python train.py --vocab_size=7360 --bias="all" --weight_decay=0.086 --decay_shape="linear" --batch_tokens=32768 --doc_mask=true --max_steps=8277
Each number is 128 + 24 x the weight over the matrix's rms, rounded and kept within 0 to 255. Layers, rows and columns count from 0. Numbers have three digits each.

# down: layer 9 MLP down (transposed), 384x192, rms 0.139, rows 263-362, columns 64-127
# up: layer 9 MLP up, 384x192, rms 0.143, rows 264-363, columns 64-127
down263:131123121145143126112130129117107110097125138159101108129131117158161125123142162100138128123138122120110129126135108127110137127114130110133131120173167122106146144126148111137130129128110132
up264:129139125121152136135155106149144117111124102166132132113087141099144127121149120132169173184131128105104120104123107110141165107113167139143105134132139135132132124134091108093145115153143081
down264:120088139127129135121104110099139108117141147149124106136160132160147140150182131132138123131111135121135120159097112138135146125117120113084121144123138121138156128084129131125148131153094194
up265:145139123134108111100159132115175109128111131134146112156104138107117129180100105104110151123131129121165125143134099121093171130079143096170101134108128134141149136124129100116159105105117138
down265:126113128143130116134118112107111152141123108139109107117144090158127124133144134149113136119120125122079125118119105133094119110134135112133106152146121140142134116159127163136099124171158136
up266:185133145118119127102119081121116179160123115180120128119094113113117154132084118126170141143139129119159150123113103095155150147128109156103113138146175112148145083120123154162116144151086114
down266:136117128124125128155125103114142116164139133136141145128119152133108129141118131104090085146101125082165144139132115124101127148132127133131136119127155144119132140142134096102130096121155144
up267:124127140126122127144146109108108143149098112112127181117104110157150152130163167147187160145129139126152156144108144187114117151137145116103082113078090131164129167105156124061090099143141099
down267:134121127126113081112155164133153139134124140122127135098110105141137121101154123123106118122104141150128141161148123116108125129107084075124140117098078143139115147117125109129123117140147127
up268:093113092110150139134075112153119171116128140135077135098146094125127145125164115119123172087124062098143130086134108129143123103165120132114131124121132104123102134104078177083162174146101127
down268:098094088119128118135148133114144147117120138162155074177148108123143124171112108128087121153096145139136080105095139148070115121131123160128132097087114161147132175153126124164129119101102153
up269:092137096150150152147119107134140155080141119113089173060107180110126142169122111112133147177140156138111140083106095157139141137132137174106132110094117135083141146143122162104131162138119105
down269:121147134175120135080170173175173163129140094100103088153087098099149159131124136143119109134134129097145158135150095103168130132145102125107126135148137117169103105135122079111140095114154144
up270:100139152095131121123128152115143141109154123085141108098138106073136146120098128154078115152091144128125129137116135114118143102109165130137142104142175122099123147136154135147122140098147095
down270:127110135137111118158114154092059121147121136150135126140088142146109116152144150124168121151127135135148132107126190130172117113085147146151097119107074136129130148123135116131135142084107062
up271:134130097108154139156148104173145119101178097108095187136151127126101127130129178100073181130097084141116120118114141156165104130094079104143113116121132150156112130103133136087124078100128113
down271:127125169121105108164087155132132092113135150156148055110155108120106185158101149117139123091092101151158145102081150095141102114140150152115132143162173133160124114136094177124121082102145113
up272:121154139148128098175135171108129133113155070122113124147154102140122142160173149103136132112102147112131145135086130125127199119112085121127110089114157127161190101135163102150132096125149133
down272:130127169148156137177077142115079158116100153128121113135116132146166123080151138123159142143118162143137079142124148171156124138117089131086117116095063117099106137130122089116067148144148134
up273:136132082117145129147147115111139129116124143089121111120127131140131150166116154156099134160134143115113142115133126096116091126128110105125154145129115148161118106119160137151145128104094168
down273:112125118110138120124153120138134130099103134157115105102132094126157138107113125098102127101133137114133122128141132137128127118153126122118148093122153120108149138104136151136128137112157127
up274:112146122175148144111155108137112145158139119109095129114126154112130147139120132149143113105115138135117142130108140092138099121123094158142124124104162116120107145120152152146142134132127087
down274:111112099163138121111157128127122150164139118084149126109135108105126134105117126138134160110146119125148116138141126124139116169143110089117120159104157116136137125137139135153130139122109145
up275:084135105128122090119168089154180118141119133156087194120069139146117161131128146144139127111133087128122165125124080138114150059114084188150099155128125167098155198172148149127132129132129139
down275:103121156123115114120116099128112132126070128139097121113137157118196149131171149114115150104082186093136140135178156097122124161152166157174181127144157134112146086150108113148141092059157068
up276:111151115137132128118180112145155119146112106115134113143094169107121160146144147151148115132170137163093144110150119132151124070128147101128063115118143102099109134124118115149154158131088139
down276:148165116121080128140125103118143141137194140141093085148117109195118120089129139102133115100087143115106114159111097156129138143151124138110105168088119138132178070104128135105143131101154131
up277:114110089120136106150148123108119115149134123133112113044122127117165136129071148087085170164078084116100159112138154179185178118106141137136126089170128186129094119113120138086121084129123151
down277:111123122098100135136101120112118147108103108105158090163099184154084126079132133165140152161109129156103134135118144139126131133115140111160135147120112126126160091152141083048141141130087149
up278:120141108125108072149137143112109128174158109138088113109121129117136122142078124103107163123097121121121116145131102155134148125109136122172152109112123114126127099152150142145128145132116138
down278:142093105114134118117134152135114123135157136176142144126158139085107141122116136140145101108130107130129142113140122113100129153121158138110141112142120114132109156088132114122101155144125097
up279:114134102153088140145141107158137110136129119150140153092108121158121125145113125128131124117125142150111114138100123098120123119106119137103123117132154108152127121144156146154133131146098110
down279:127142144098154108114161123121143139165130164107129119136102118100111139144122145149118119096110134105123092129138139112103138127133137088143136125151175134125117134137145104122122135119146131
up280:103135125173140140153136103106132117133118124174120122101071119096143137152174122170103124122114156111121096158099082144118139151109099118089151114149152096136081144131139166116137140132129128
down280:136128142110073130122140151165142150137137113107122145130141127150150113116130142107149130157162116120127162094151142129129129120146127146156119130104115121111161121116126105145126136132119136
up281:071138101190123144118095113122098185173086121144117117174080071123141138183088145105084143128102124100133176107118133173126136147108136179168143118112126130076112132119123141132098122122118078
down281:135127133109190178106131093086123116152112113151132095139118100117132154139147117173125134136166112123131163136155191088125149123141144209138154158140123117157108117146149140125119130092132145
up282:119186160139117116156126120179125120102114102127146136092129125124153131179113133102127147151115117126147123137104084126134161090103167077109124153096109155112118171142122117089134135098121091
down282:159129133138098120167077147124107129106118127133144102153140099153105133156145120126141156125130124127125115072105108144122121099128141125127172147155156104077141057126138170136149159124126120
up283:074126144114133157153158101110106149161127118152166097126114115085103126168115153156099096149110141133117161111145100118152159129129168112153126125114108144139105135128099153094132111103128109
down283:141141124088092142106134112132060143183123116129127130120140137165162151129172142100103112146063117117148173132151127112101117176107147114149149152139160146150108113167118129139111100142117145
up284:143152138118080091116128130129144133127112109154149123112102140118165128151108141132088169164111101138099131130148139148095146115113096132108179073094151162176143120142162135096122119094145123
down284:159122118071121132101121127138119173129145056101081095128165104155072161141109118127108135100149122085087095134162114128149085148115112133113166146143093128126148138135123160103185126142156124
up285:125110086156078114117152136137143177186108135167091086152110100142141158108102146078167108132120107158121123126115141160152125127109135149133142109117142141149128123115100134058105120163165151
down285:119140180078181124113133160101158145113125149116179080116106064094113127119106142108052111089187175100134119118149107114133177164112090118129172133120163100124111132138157147149129135094166139
up286:130115099124119095145137113179146126159123136094112121053161117118141197128132180122074154115118086160156134101130159127122153129092124131127115124133116126136156118076098135123115112108181111
down286:112105090136130142161118116125134116131102134103153104147153128111109149120128129139105117100120127127159089107070164112146138147087077141124148150146148151149146136130117140110107210131154112
up287:123137132138115149122133127124114129115157062150107140113094107107122121148116114141105124164112098144133136153080126122154133098111120142146132150149162099110124108166103131132128130143082143
down287:149091116153143158134133116090139144139121167090130137112104145087139132154127140143140125151148110099177123128150112145148146169117130092142088120130120094106132089140113184135120105138138129
up288:111106124121068105136151108134136171141112133156117101106129157101160134120150142088139128114103110129151128116096126104145156129154126161142104133128160097146123167151133130108164123144102119
down288:133143115128125132160100081124123117120096127076136114172120080147131147098151142141104108149146120110164088163170108111103156132100128174091112154111199116113086104112116111131126124090155131
up289:138133133121074106137108125113142141128124103139093126109122175103095125167119147097116158105109144121100144108117108130142116093112122146153145110093142117138077130172173126126160126118140134
down289:120099122123120105133116153140120096095125133111159102153163128147129125108139158119112142112114136116165138143100127087114097146141129113108140142099122113172149140111130138160125121122143147
up290:136142157156127078124117096140135155126116127100112157096113130110125156137146097167159164122120107170136174125167075126153117109111155117114164114131121091144147133137156101160145117121149138
down290:102124145120133080085119124129119145120137113155130123130154145133133143161089138099120125059142166112128149143145110095103104122115093142174148162165147096159112122119143080137116099146145136
up291:113113084149132116158165096149156141120111113115118124136091105138111133122126130127075182111128117121157153163136103139112118138108090146094122117123150146158096142145120117098201129143139128
down291:123125120090148119135149119154149126138148088141156145153113091147141167126098101114165130146140124084130116148185168130096126138109118110169135159127149098126124136143091104192090122139090129
up292:108101125147175053119166112160117108135130120135132120111121149119083125129131178105111138179144099090126135153111154142113112118074112132130109151150135121134122154094173111143159107170115115
down292:177165135125125124205069103129172150130148128050125153169143145137164105113123118174164131117153117144177129126075182165136110080103130142147082113150131136107153109159134127145132145175130105
up293:130117081145131108143136093149146120107107067124126105158135135164116136121111137136125122141148119120144143134092138156130147139130101106154068122092178130112157144188159156098144112081168118
down293:139131138095095142128102138142095132122131139120102138109097103115099155129147132095125150094099162128116112134141129086113093120127138149149154140158111141114121127098133105134098125163125099
up294:123084171161148072135158117104104108115100130142095135125133128102142153137124161158115126156110136143125203108180104111113102152137141112136119167079111132142112143112109109127117145115152086
down294:135130101143157136129140111095109114132152110147110172142155121129112142142114117123132156162129182127143169166155128100145135134109124141115138093167111099112135100154075156121139141138143121
up295:136103133112095129126141163129128098163130119132087108102157147102163108137087157126112123171111127142139123103148106100117114123138086142093120130146134150173153142103148168143152123132141154
down295:175126144106113143130111164158163136095164180128095111091096138091118120124114161144110147181144149096144147158169056130124144172137132088120128117122153103114106114128145101120127131143111117
up296:137082118118150146136119061133148123096149111147117110088130145115157122174146112141125144173115137122127147128086115135146121105124075155171116120123169116148144104153156143109116110118108126
down296:114098132144115117108069144117140146149190130152131064093088132147135121117089137130077100127129100140120114104168116169097115107154105121085098165129137108132130120129107099136123135136178146
up297:131140121128152127116110111142113122132150115108070109111120114114131118145146148144144113113162162117167141081136141143100114121162168139158113096104143102153085165125139114143103117123131133
down297:137129121126115116134185118113110092139127127157118115119125117127117158141123146094141112111111084108134144144162100142126116098107135094109105124125145127164113106088117149123140098161105084
up298:091138120133139131119129126104140114152128122138085119131093132101125122158108124081117136102097164088109158121137127123114140124100120127170150157098130102125135095140132145123141140109136102
down298:129127125139117106134126176088162108124121116123134147125165100093090132089137132135103111142122135155129132146149115152090111111105125139119178161161132076149147126170114080140113151139122114
up299:077095140132128093123149125163126125104104127131124150145102110124109157147128168127091119130111130156133154096120087115094177109104145168118134128125156069129104135107114122101125110155170107
down299:199152122137161133116109142137155072115132111130098096142171163171114150098121177132132101148145113090130109125092145114144148125122133126130141131148120097162147119105160108144082129126081167
up300:149114076137138141127112109150150169126192077104125119155124148146180112125162131147092124120087109178174165085125125140175153137137155090120159114151123067142137102096115136166165090102112118
down300:146147109119144160150135103168145215100131115091132158088097134114163137076140088092112098130144147146192126132113173128147110110154145116144176103137117086132189140124080167098110141093092087
up301:149153106148120096163123101138107123156167131131145116113110133112186119165144133102143154094105144117127124138061132129107138114130129114091107088125125135135154166095150118107125154127118114
down301:138103103156124151116135101130115112110143130129113149144143134137152122118137137112115147137146135165146109125123115139132136135156150128153101123139133118152145162125129118142094116121130133
up302:120119134133103148108141175102137144136093109109128141130124104131142129142128176171128092130127097137146103144124132126121143098143142146144160082142150106083111109154127133115114109131135132
down302:128109165107131120124135090107121128115125157134073110075111126098119118100120128129113116166126123081158177127117151139150104112109142081155113132132142130105169122152094123105113119153167110
up303:107149125145133122182141130151130124157171097125114101114150132131180126114093151097121145171133141137098128149122087155132163136135099072112119121126133100119153170135153165150123088145121148
down303:103151156133133112135149119112145199148108128123106090105077097084091125100134100120101133139176172115138183138132141150136120139143075142082119134140178107095106127096119136057164115115117123
up304:075150109138142168158109087125104115106160103109115143126112146101119153130135131120077130144093122089140122145089091151140140158078125103161168107144121146168086152120152156081138144094123072
down304:095113101136161119091180125097144096186138106093130098159144085172126106106106166101146131140087169081135103123139150120051148114077158092171181107138172154165045149100149105079119076153140114
up305:094120130074124120077098075096152161087180118141093183141162093117135156133137115103081123118146149183179131104128114103113168135121191171129174126138139079132110140139108167090139118113153155
down305:129095154107135130089162162158144114098129132145107073127122163114195099077109158130093137117168111120148071158118137059168119163133166118141155109148117132145119185064138078119114134141104093
up306:122100134146101124142124129083164146174117153142138118136146104113130161148117162100166110168104142123160137134126102130121150113154077138105115127065125129130046091130120115126124090106104098
down306:122165098120128127137155166129213096098141150111136126104157076109089103109142139138115112096162136097099109128137136099130112132117103123135106180177148132136120141163077127110153103144134095
up307:083165137186105093102158118160143153134102088117132084107145091105168150155127100081118134097082124123163093091120094124139178097118155123099134095122103169146094148121123152154146097099162117
down307:096098109124105154170133124113124137119107140118163129138086093089100166125108095117226090145133119117168159118131140152141109150125098125127170138132168138148095130100144117111125134143102114
up308:097124131155110145132151156128134152135156115161125132091118149116168145158138155182127091151140108103130121149103070119116159124114141117126127140070138129118142094110104134089156106109119084
down308:124144123164124138144147122123109120158141095124149132125146110101089096151168121103147094133146080142119104138104130123125133125138127112132158141152093116138164167136075191162110106107128103
up309:149092135106146106142121137133128109128134119137126119119134177175136129149146138096107137120142080158088135123137139138132104092151130137118112089091125170140145137128109131093192148117150121
down309:144118106098142166094136105120102152140111141121103104133099121107091123157124100129146088125112145115101098153126139098128125116163141140188138147128132128157121158128129097113144119152134105
up310:107190131136140092100152122122179116103107122159120163131150140070083162149080148135154105127114124100092165111102105122161108074079122154139154137110159094152145157135189114099136122183114116
down310:162099178177132153120140156080121117093094125130112143123144159154136087130097111149119144105167096153074103137111111134145118144173107091095090113133095107116159111152148127117153152120129117
up311:113158097130128131174173117148115163117113087110095137092097130113135125162173118086070158143112103116161110116105112152132128140112091079146112105144118149147107148146119101122111087112074114
down311:132137112093102134107134093156099148102110151109096114118151097096094137148134089100127107141103142123136138109129106115087147135156179104157172110135174132120115139126128094118131112139115102
up312:128125167132104122124132173174107153136153118157099148112148145118187119121166098134128101128129100170096169084126117112130123139112107089095167116102119141134135127168112151105141119157107125
down312:127128121132135163138166102074151114119115149136121113110186145128158102137130114117108138138118144090127098117148125143166109082136190125153118100144141113124112113137106104151137111132132096
up313:116144128121106113101097103140161117108157121103116109149130134065112096119137162132115147113123128110136125124139119136119214072106095135129125099157162090152102157201123095104135098127132109
down313:110112123155117147113147110181146100089104136079127092084138083126075078157144149131084098071086087142168119105097133094107147133186145158154123154121090093169152109122133146108131113125178145
up314:121113118083108167185093113182151135135116085137076162137140140103122138168084143117113138135140111173105161119143129108083129106153162127097130117102159131116121140122136125097123131140111117
down314:134162162086125145143110156104161111122136106118106125130106106099131127114112087143114101117135148118157109123163136166076122124136152121129121117144137069132102131110121131136103128152151111
up315:132133124130107118122167132081126123130117116169148160142095123144150136169132126086105137165142129157132125126115163131140156164079176113098107083125186144121101161115130153113148104117138113
down315:090144111191121129107140131129115099157102105109119156125179124124122087137133122127115126147112172116116127139144079101158120136146122135129137144135121192167128112140123153148074084125146133
up316:099191098098108112116098132124139160149151117151087113120094125130156115121110127096111117122100144158168117147072099135131127088145155126124119124119133165095158146147096185100193095090125139
down316:121152136102120124097108106128146169130117134094162138141152107177147110124149128120165140092140052117140146130133102133094093173132147101144146142137124165149113134149110165142136140160090152
up317:142126128133132106112174106131159125124125094119123124146097158124115132134143196088148125138143166131146117087132118106152188099137124123140095124108150148144128167158148126120120117197076123
down317:150092122137101137100114113141124145114189109181141132136113109165151133120163103126116114115133145089127164153142114120154139089124127133110153144119142100101109112139143129083120124104151126
up318:079133107114158134142112114112144118149134110170147165150156125141149112178140120114131150117156133113102133136146148122134116088138104140142114087136094110125142111134128127141157149108103090
down318:096169138086125144122125091107129170139132142123133126114123145113117155132141160087116135123089148110114166130163138094168122106160149131115125117076145144112072145159156132107111108113158118
up319:088149089137112126108150101115158161110108102149082121161104107126144132113131104126160129139096112169104119111099098134095098129109148100139095152120157142123118132197139119083148116104135146
down319:125131147159094185126165143105102093136137142084197141155146100175150136131134137107172142146113143206149125102123213128126070083121172149143170148133093152100098127093102135202102166143122104
up320:101101113155093100136107139130159128129121114155121129136129159148148100128132187112141174102141120122103145116141128109092115114164112136115158103084142079101163146125141143116128101103129123
down320:151127121098129165155080128172102124164115152118138131127134149170093105142101158152143111116101123160110130135103183126154088144155082125113151160167119155161130113156113124111099081118102139
up321:130139120110135060140114131189157108153102128129127120116130140137131167117121126093104101101123144105116097110131142106090096112081158145083129112116162121083178144158151167141115143129144133
down321:126114095144132128160101117138111114145132103112137202123134092148111119129153092091120128139191128125103169104138140147117103118089155121153146129165113132069154113143132121116134131110126104
up322:098159110075148152097144110090144114122121147169114164113143103083109144134171153104097121156132125108183157079142065152140148111093136152167126139158146075156129102118129110119116093120130117
down322:066161171104136102105123104131127121166131142088147129083153142131150113129085128161123146111105176101115113138125124123133155113101143135167095064107086113123124101167143126135114171120111150
up323:116113137129140129128169107138119140100166102142132115101177151150118156145116098159075146124145119129131127117102120108144112121085121118119132133129136148132158153143160160149159143138156180
down323:117142104167164124139147094101140092102079120136132121158144108104066177108154125075113135134125109137124103113121163136105103134090144112160103122146127138093114110144105111103123177155124161
up324:129143134135132106144112108091104143125142139112141111114108142132206123135097190122127101145081114138102159128115132093180175089092158134161096058132128097092093126108123150137155121170127110
down324:097090131059144107157134136116197087162159149128116081094135095093165124148120154101108095165122187103174132163149096128140131109132156136081109133104149096120100118118138129134122109113114211
up325:128162133102147091144100099142151166132151122152111072117121115086170088140102153136141142151146137144066164130087126172118125143128171131141112099136125131175147205123156117162178124102119052
down325:124104176026157093135103110126167071126119176156131079121138178068185127082149131137070151141115164092148130137166122177131104123122110116157188143187146068165091129200137108129136145122191111
up326:088151109110123139129144123172158115159171071116099139107104143138112146107079117103090150154094143133134137067097171163140098102110126120093130090101140115137094185157108114118147105122118111
down326:142119144093151152096130134130121115154129107118124107150108121131125153125135083130113131111125175120119111122139168125113142124139116143112158137122136120103143113122136150134100119139123138
up327:085126118106129168120139135134121148187137102143149097136102066095154134139116170147081126175152135143135161108145122152141093141101128074143095109115112110119142109140162133156146105116118137
down327:134109137119106101141139142143171102177113185146121145157105105130156104126137124121063122148143113104152144103118112158137111131134115119168109111124119183167103164103106125149116140116126144
up328:135130150150122109165121109113182144125134106117092131135131070114142132136120153132115127163103118154136130097129104163154124185089115123140151141122106144153113085124157044117109095133118141
down328:163122101128156157124122129142119118136160081086126158129129086148145127131126119106093127131095134120114129144174096163170083141068121106151124157105189126109086098102158101133142125151137115
up329:167143121102129135105136096141133133126121131137140117096118168144097152126139102125133126137100156137121153109100128127110140110097151114129174137120099104099148147130156141157140146176074138
down329:127113137155131118134117162127113140144135112109106142136123100126148096157103125130131111132147138129130121140145103118151118135129130152108114130132124134156106118115115101125136100088174130
up330:136117145154120176146124126128122132129132128123081095091138114131138122140117115148122091104150153135126174129107093071096146131110143169150093124084143129131087141115151104109110140118170146
down330:144169133120136137107199143132162136132097065138148154161100111112116089170064112139125138123139149145132168115127072135129093135158116148126155098137141171088146155187107155152105139159114074
up331:141106127146111154177138114134129091115156105128126134042072115136137115155129132128066147175048120097111148122129073089124142096089122087130141148118099126095157119148096155103103123145143133
down331:141129073114140118146088136093076094114146135111160136092134095139089056105097181161079114098103190055144154129122082122130154126170150128141100169114166142148109127109112065175132083119026081
up332:116104126121084147177113106103121155111155118137102117092119163094124123152153121136153081148127119090145125145148108132112140098159105094165119126141136123122131118129110128111179079123139138
down332:113135130082108119095144120104150112087125106152119096095140180136120128110117135146152092116111100109123176112137145132157107114161133086141105132165173131108118170144128107155135119126140131
up333:091150145129143127150105105131131165146126125139117059156104086096113139122093143110114164175130158163166116108108126122159114095144171105132135121103091127091125179145155126120110131126138144
down333:092118138134134124160170108135118132187137130087095095200134098133116137157143102100120141131170141134133119137115141138169160084131137092144105090150146110148073150097160089158158119134143115
up334:104170146112151091109106132131143138112115111144064116167093138148128134126128127147149097122125155146127139121137105120109145136134119082151115110104157111143134133097159169143136124118089144
down334:103113106115128176144129153135115108133123114081135111138132146144074143158124068136167125119122103147095139111151127067117096147139166132146111115147154103153112147116121114149111119128105097
up335:124158116135158136113142157150123133157161137119101062126112120155145152152143133100104122216114120135127128128128146156114146115108149077127086129131159072117112123119147137129138137108078148
down335:096168131107139147104098128093118144140119140094126121148116109132082176135131147080166108120110160128108101095123125190108142113085139112149105107119098151131122112162145109169154158103124165
up336:136127179183081101119104110106127129165152104152088115144080142099153131138108151085122140150117127143141146152136121119134172129151131138125097105119123065155084139112133120083151139136139079
down336:156087102090138121103085089118102155124119130163164161128146127121134117168119153118160129082129154157103147118142127105148125139145154143090142139077095154119123098108139153096071163122081087
up337:134136135135150161160129137141093128146115140170118157112061168131087104158101143165078114105119141143101126156104118102083118135112115107125153137123105113146102135122155171118121105143126102
down337:158135120126146128134146138107153083125136169165108102122097152128119122149179121158092122118151072131109102151117110148138124137156136157120113097154124079110116128087125173127143142154141138
up338:118127082119168136075093095170135185120141116112077145169145150119097142136095124138092168149141150144128108110150093124090102143125139129130125103145121138082140123127121146138148134153129135
down338:119131118124063132117098165155120100108140127138103125138117101125103132121169136111079164160115161124137138146118112134132157158085129099129136120163143092132145125096140131148121137103113166
up339:145139086153111159183093068135134138116118099103101147084134121132138094141118124139132163110138108134132127127128141167118136122166139169146143100069158116149154158146165120109125123083127089
down339:128110140106135128141121148112150092121117150132120108108130102150134114110143135118124122110138143117124111094177126141136125117130161191105114130127127109148129124143136133134071111134141170
up340:147134177128132145134143147166156145127115097179125095124115133104121101140091160139115134124130127114125146160150097148143126135122126137130170112089125104165153145118123157111124129109149114
down340:121091140090138103066138159138135094152115111127136153164125154084134128137148160101132141139155124141138108109112121109104115108115135116124131138161130105114101145138143123135095144140174140
up341:133177128133141146112114116122167154146136121116124145143141174109104127165085160122150120153089117117134120110084124111174122107088107115073129096085121130148158146105167141134162095172110108
down341:130110153137127164114139124159091146122156128122110144110125128136127102101121126132139081114157128099107115110133063120092113141153128092181097161159106131114104084117123122107107125117113174
up342:124155133120132106142118145178121144153148097110132113130149121112139125141114139117158170121104125173115137156110132124093099120144095119119117118122121122143131146116141113146116138096105149
down342:123127119154132148141112112125125134116129098148131097113122116140106132129119125100113125122094116140113110112141109122138120157149151109117118112134134163114122135119125135134135115141149135
up343:132132107141121136137147149141180210117058123152153121160103143129135140132101167122132162151125096103160135117141110119099152122122129135127134132114116152145141136142134118153109142192101083
down343:169142167109139145165102168100151111129120115111132083087093115129129114091128135107115116126115154132080104154100123125161092155118108120152096145117128161117107155174189125124114160134184160
up344:145130108098130105140175162182153153123144091083108108138126152106151130152137119111113094134138138137140107114073137166113110072156126111111138115140152133109150148161123089114173116155142125
down344:140063110101117160095127165150105132166136133127113133159115106139119117125148102112138103124160106133119151112128117154106099125137097102136140119098148141052105106124146139137137146154182133
up345:088140134177080112196116125167168127153135090140102142099152144118156140131133130135099136115133145131112119142144111123099092145125132135143116138096141136146113164152150126097146113119148161
down345:144136140132159127102153130115106125165115133124135136156161092120122154109125169081141107113132184102154131179136126148118141113092173146106126130083153123139088138147119118132135123130110128
up346:086139122168095120151213181144160150151100068128114126146104158142144123128126177144137138149113105115141148154104109142130160125101094145075139128135141175089107125155112097126150102147135078
down346:125133125172201163116152145112082141130166152169108139133129110148144082150167112101195120120135070107106158140062084135139145074135148126103164088149136131127093173150139110129138190130069156
up347:086151097126122088160149145084144132121178135123123121102122133105138165162099106103110111149134168125119112142144074086119135144119122123134143122116128094147128137141149093148150126103094087
down347:085117120130126108093157104149113142107131139125173130091092157130159128140145101120144109116102162144126155119121122132109177158120137141167141122127111103083159156113130174161110168118117134
up348:121137127086177098137132117129129165093107158135131150104098089128132138114094136104113138116126130135109142156119111130163143135095089143181153128072168108082167149110133120078163083128181109
down348:085093116145142106098133123135126106097101142098147171155142146176154112131111131142147160129178147114120169135113092159128098121152119150103160077092092125128150120141178152133087101140090062
up349:120157166111129130118150132098148140143171125154075103141114152096163145149054180108122135145115161150132128110069114124116153130151124135121099104057122125096104173096122133118146100151131071
down349:138121119103106087107125133123142081114133160161116117150127108113096106143131121125141144135111156097130074144161139134081118086156151104150100144123094126136122136148122163153149131126133181
up350:108146091179111124146133135151131131087106143147123129099162123129133157140107162132081126124124128118104130099159142128111131103148160129135156140102151136139139138128162158139111133137111118
down350:155119181141098123121147137132119123116109154124121139101146100132127090115112102116121116109132133090114149109103145127138133164131133140122114105144107080130112138112110106122159148128138144
up351:144128142080123140128136156112138138148126107120134083158121116107162163137127155108107111182139128111152129102143121104099123141134112123117104058144154166140099085151148126108126096150126111
down351:135091094145077162139134147138155123158158138133161197160143172112102119160105164141125147141141118133109160126110144139084080119108054117116101120124125158115148153110063160121091107093117118
up352:089181137098147138124158113142172147171119141146124138109107134076139129121122143146150139126122098115110144111103108158096100113102152138140080152118151173113158129155167116093127098132106126
down352:125119129177154171132107079149075083148100135144121158144099156154115163116164071124141130082124120120092147149177132128126154117185097103106114146116149156148072076114145119116115186117124161
up353:101135127084173103136101124121113185117178138110147126108133123129151131131133152150129123137150100159131147116135140161157140089144138121117123129112118119137107154093088144134146156140110128
down353:107123144114112152177141104108134152100108102116097061133150101128113145144106149121136096110073177084138108116134173153122127194141135119146129152109179147130094162137137098111144123132118132
up354:169122153165133100162156163147146140112124127089160142116086149124169135172170152149132093160095121058129124126104108134112138090098119126087148114062140115155112128111131098133141115115125130
down354:120099180140133095104126132134161142136165132124064093150065165123144117168109100159124185121087139122131126125123122147127137107143132081117119114111092087126162115163144137127091160098158127
up355:154126164105133142185107158188119144162110090123120136140124109123124135131094123130108158161121138123189151155113116114106123151127134128144156125110144166157081143083138154148132111107109166
down355:173125182131123142186116164161088109156098167138134122128102113141086055095106085144124106088150110106102141127123111123126154148117163111143123115130140117130129133126141201109142124131161116
up356:121138128109114186133112157137160188105178109110131123130164155115127112155167146105125148127109159124123121089129126107090140130153089120130184130121119096122146094158122144124159135139077175
down356:115135113125113157108132130149143160078143148120106137130139162132171104151136103107132108126132118088152129146150146119145131151166154100113116085135086156134092142162129119149099112142100139
up357:097105133097140104168134067090120151160110073096065117094181123087126202143099161117117122136126130152120132141126126172166117162101139126160117143106133084088078173147110168099117103152149135
down357:162099126084127175154166139116123124129110062128177153131145129131095142174141119119119115076159158120124097112130187123157113124077099080165105126107123155108140132153117098086106125171137127
up358:100160126151162134113124097128128156112108106176114129101143154099105122148156141127143143167120136120133124141089098126153170103125162138127124104109123150111085168114144106111140144126116107
down358:138093141114119175114116083171101151116137134097116122079168159124128097142109134053131084093087177114124168115130115163155100091110139140141143072166131167140120101118127134084132147117102125
up359:103132163188146135129117128117121172089128062112086151087139124122133142143101184086115125182123145125127174113087101168141116133140116116114108117115106116146104153159138133129114115161105078
down359:117128112151139101141125092099124098131100170125093106118185157141129152118175161163151111116192134129140083112074162101129134148120107129136155118125104080156081113168144107156129160147134148
up360:101138144110150114121157133080117152137123136112162113125098133048147118178078172108161138117115143100164118140101091155121170095117125147113121089153148147163118096163158099135142103165129113
down360:174134171144125099137138087138143150144158124074125150117122126087107153128105108115098160144115113125155107148095133121138149156108114126115105150103153115124091086086087065126159123121133143
up361:138104163107104130102139123098157105131132140124126138145150123085153133150113129114123107158106142115127154111149116107164156108122152158162137169111158141137084121173185146103108079120078120
down361:146130134133127067128107136135127155090153186138139120097116140168073186131123140130147117125119135092123088098100112099092132158085148125082108092097102137085122139124119149098119105100122076
up362:066162119133171128092131108100128131115174139130084112088159133114123125140169159141109147167148126088125111130100104122108135119128100150116075116126125118132111124106167117129090122133151147
down362:078154108124130141155149125070165127088156146116125114125174111152111167111149106126136151113125154119120112109125131111126116108143109141125116104121122099163091128147125196121121162105153146
up363:171109160128093077106162094120177128102126102150130113121129143098175158161137134133108161122128120155149130094093087139146142122114137117097135122131113145160060139137142126132102163133127130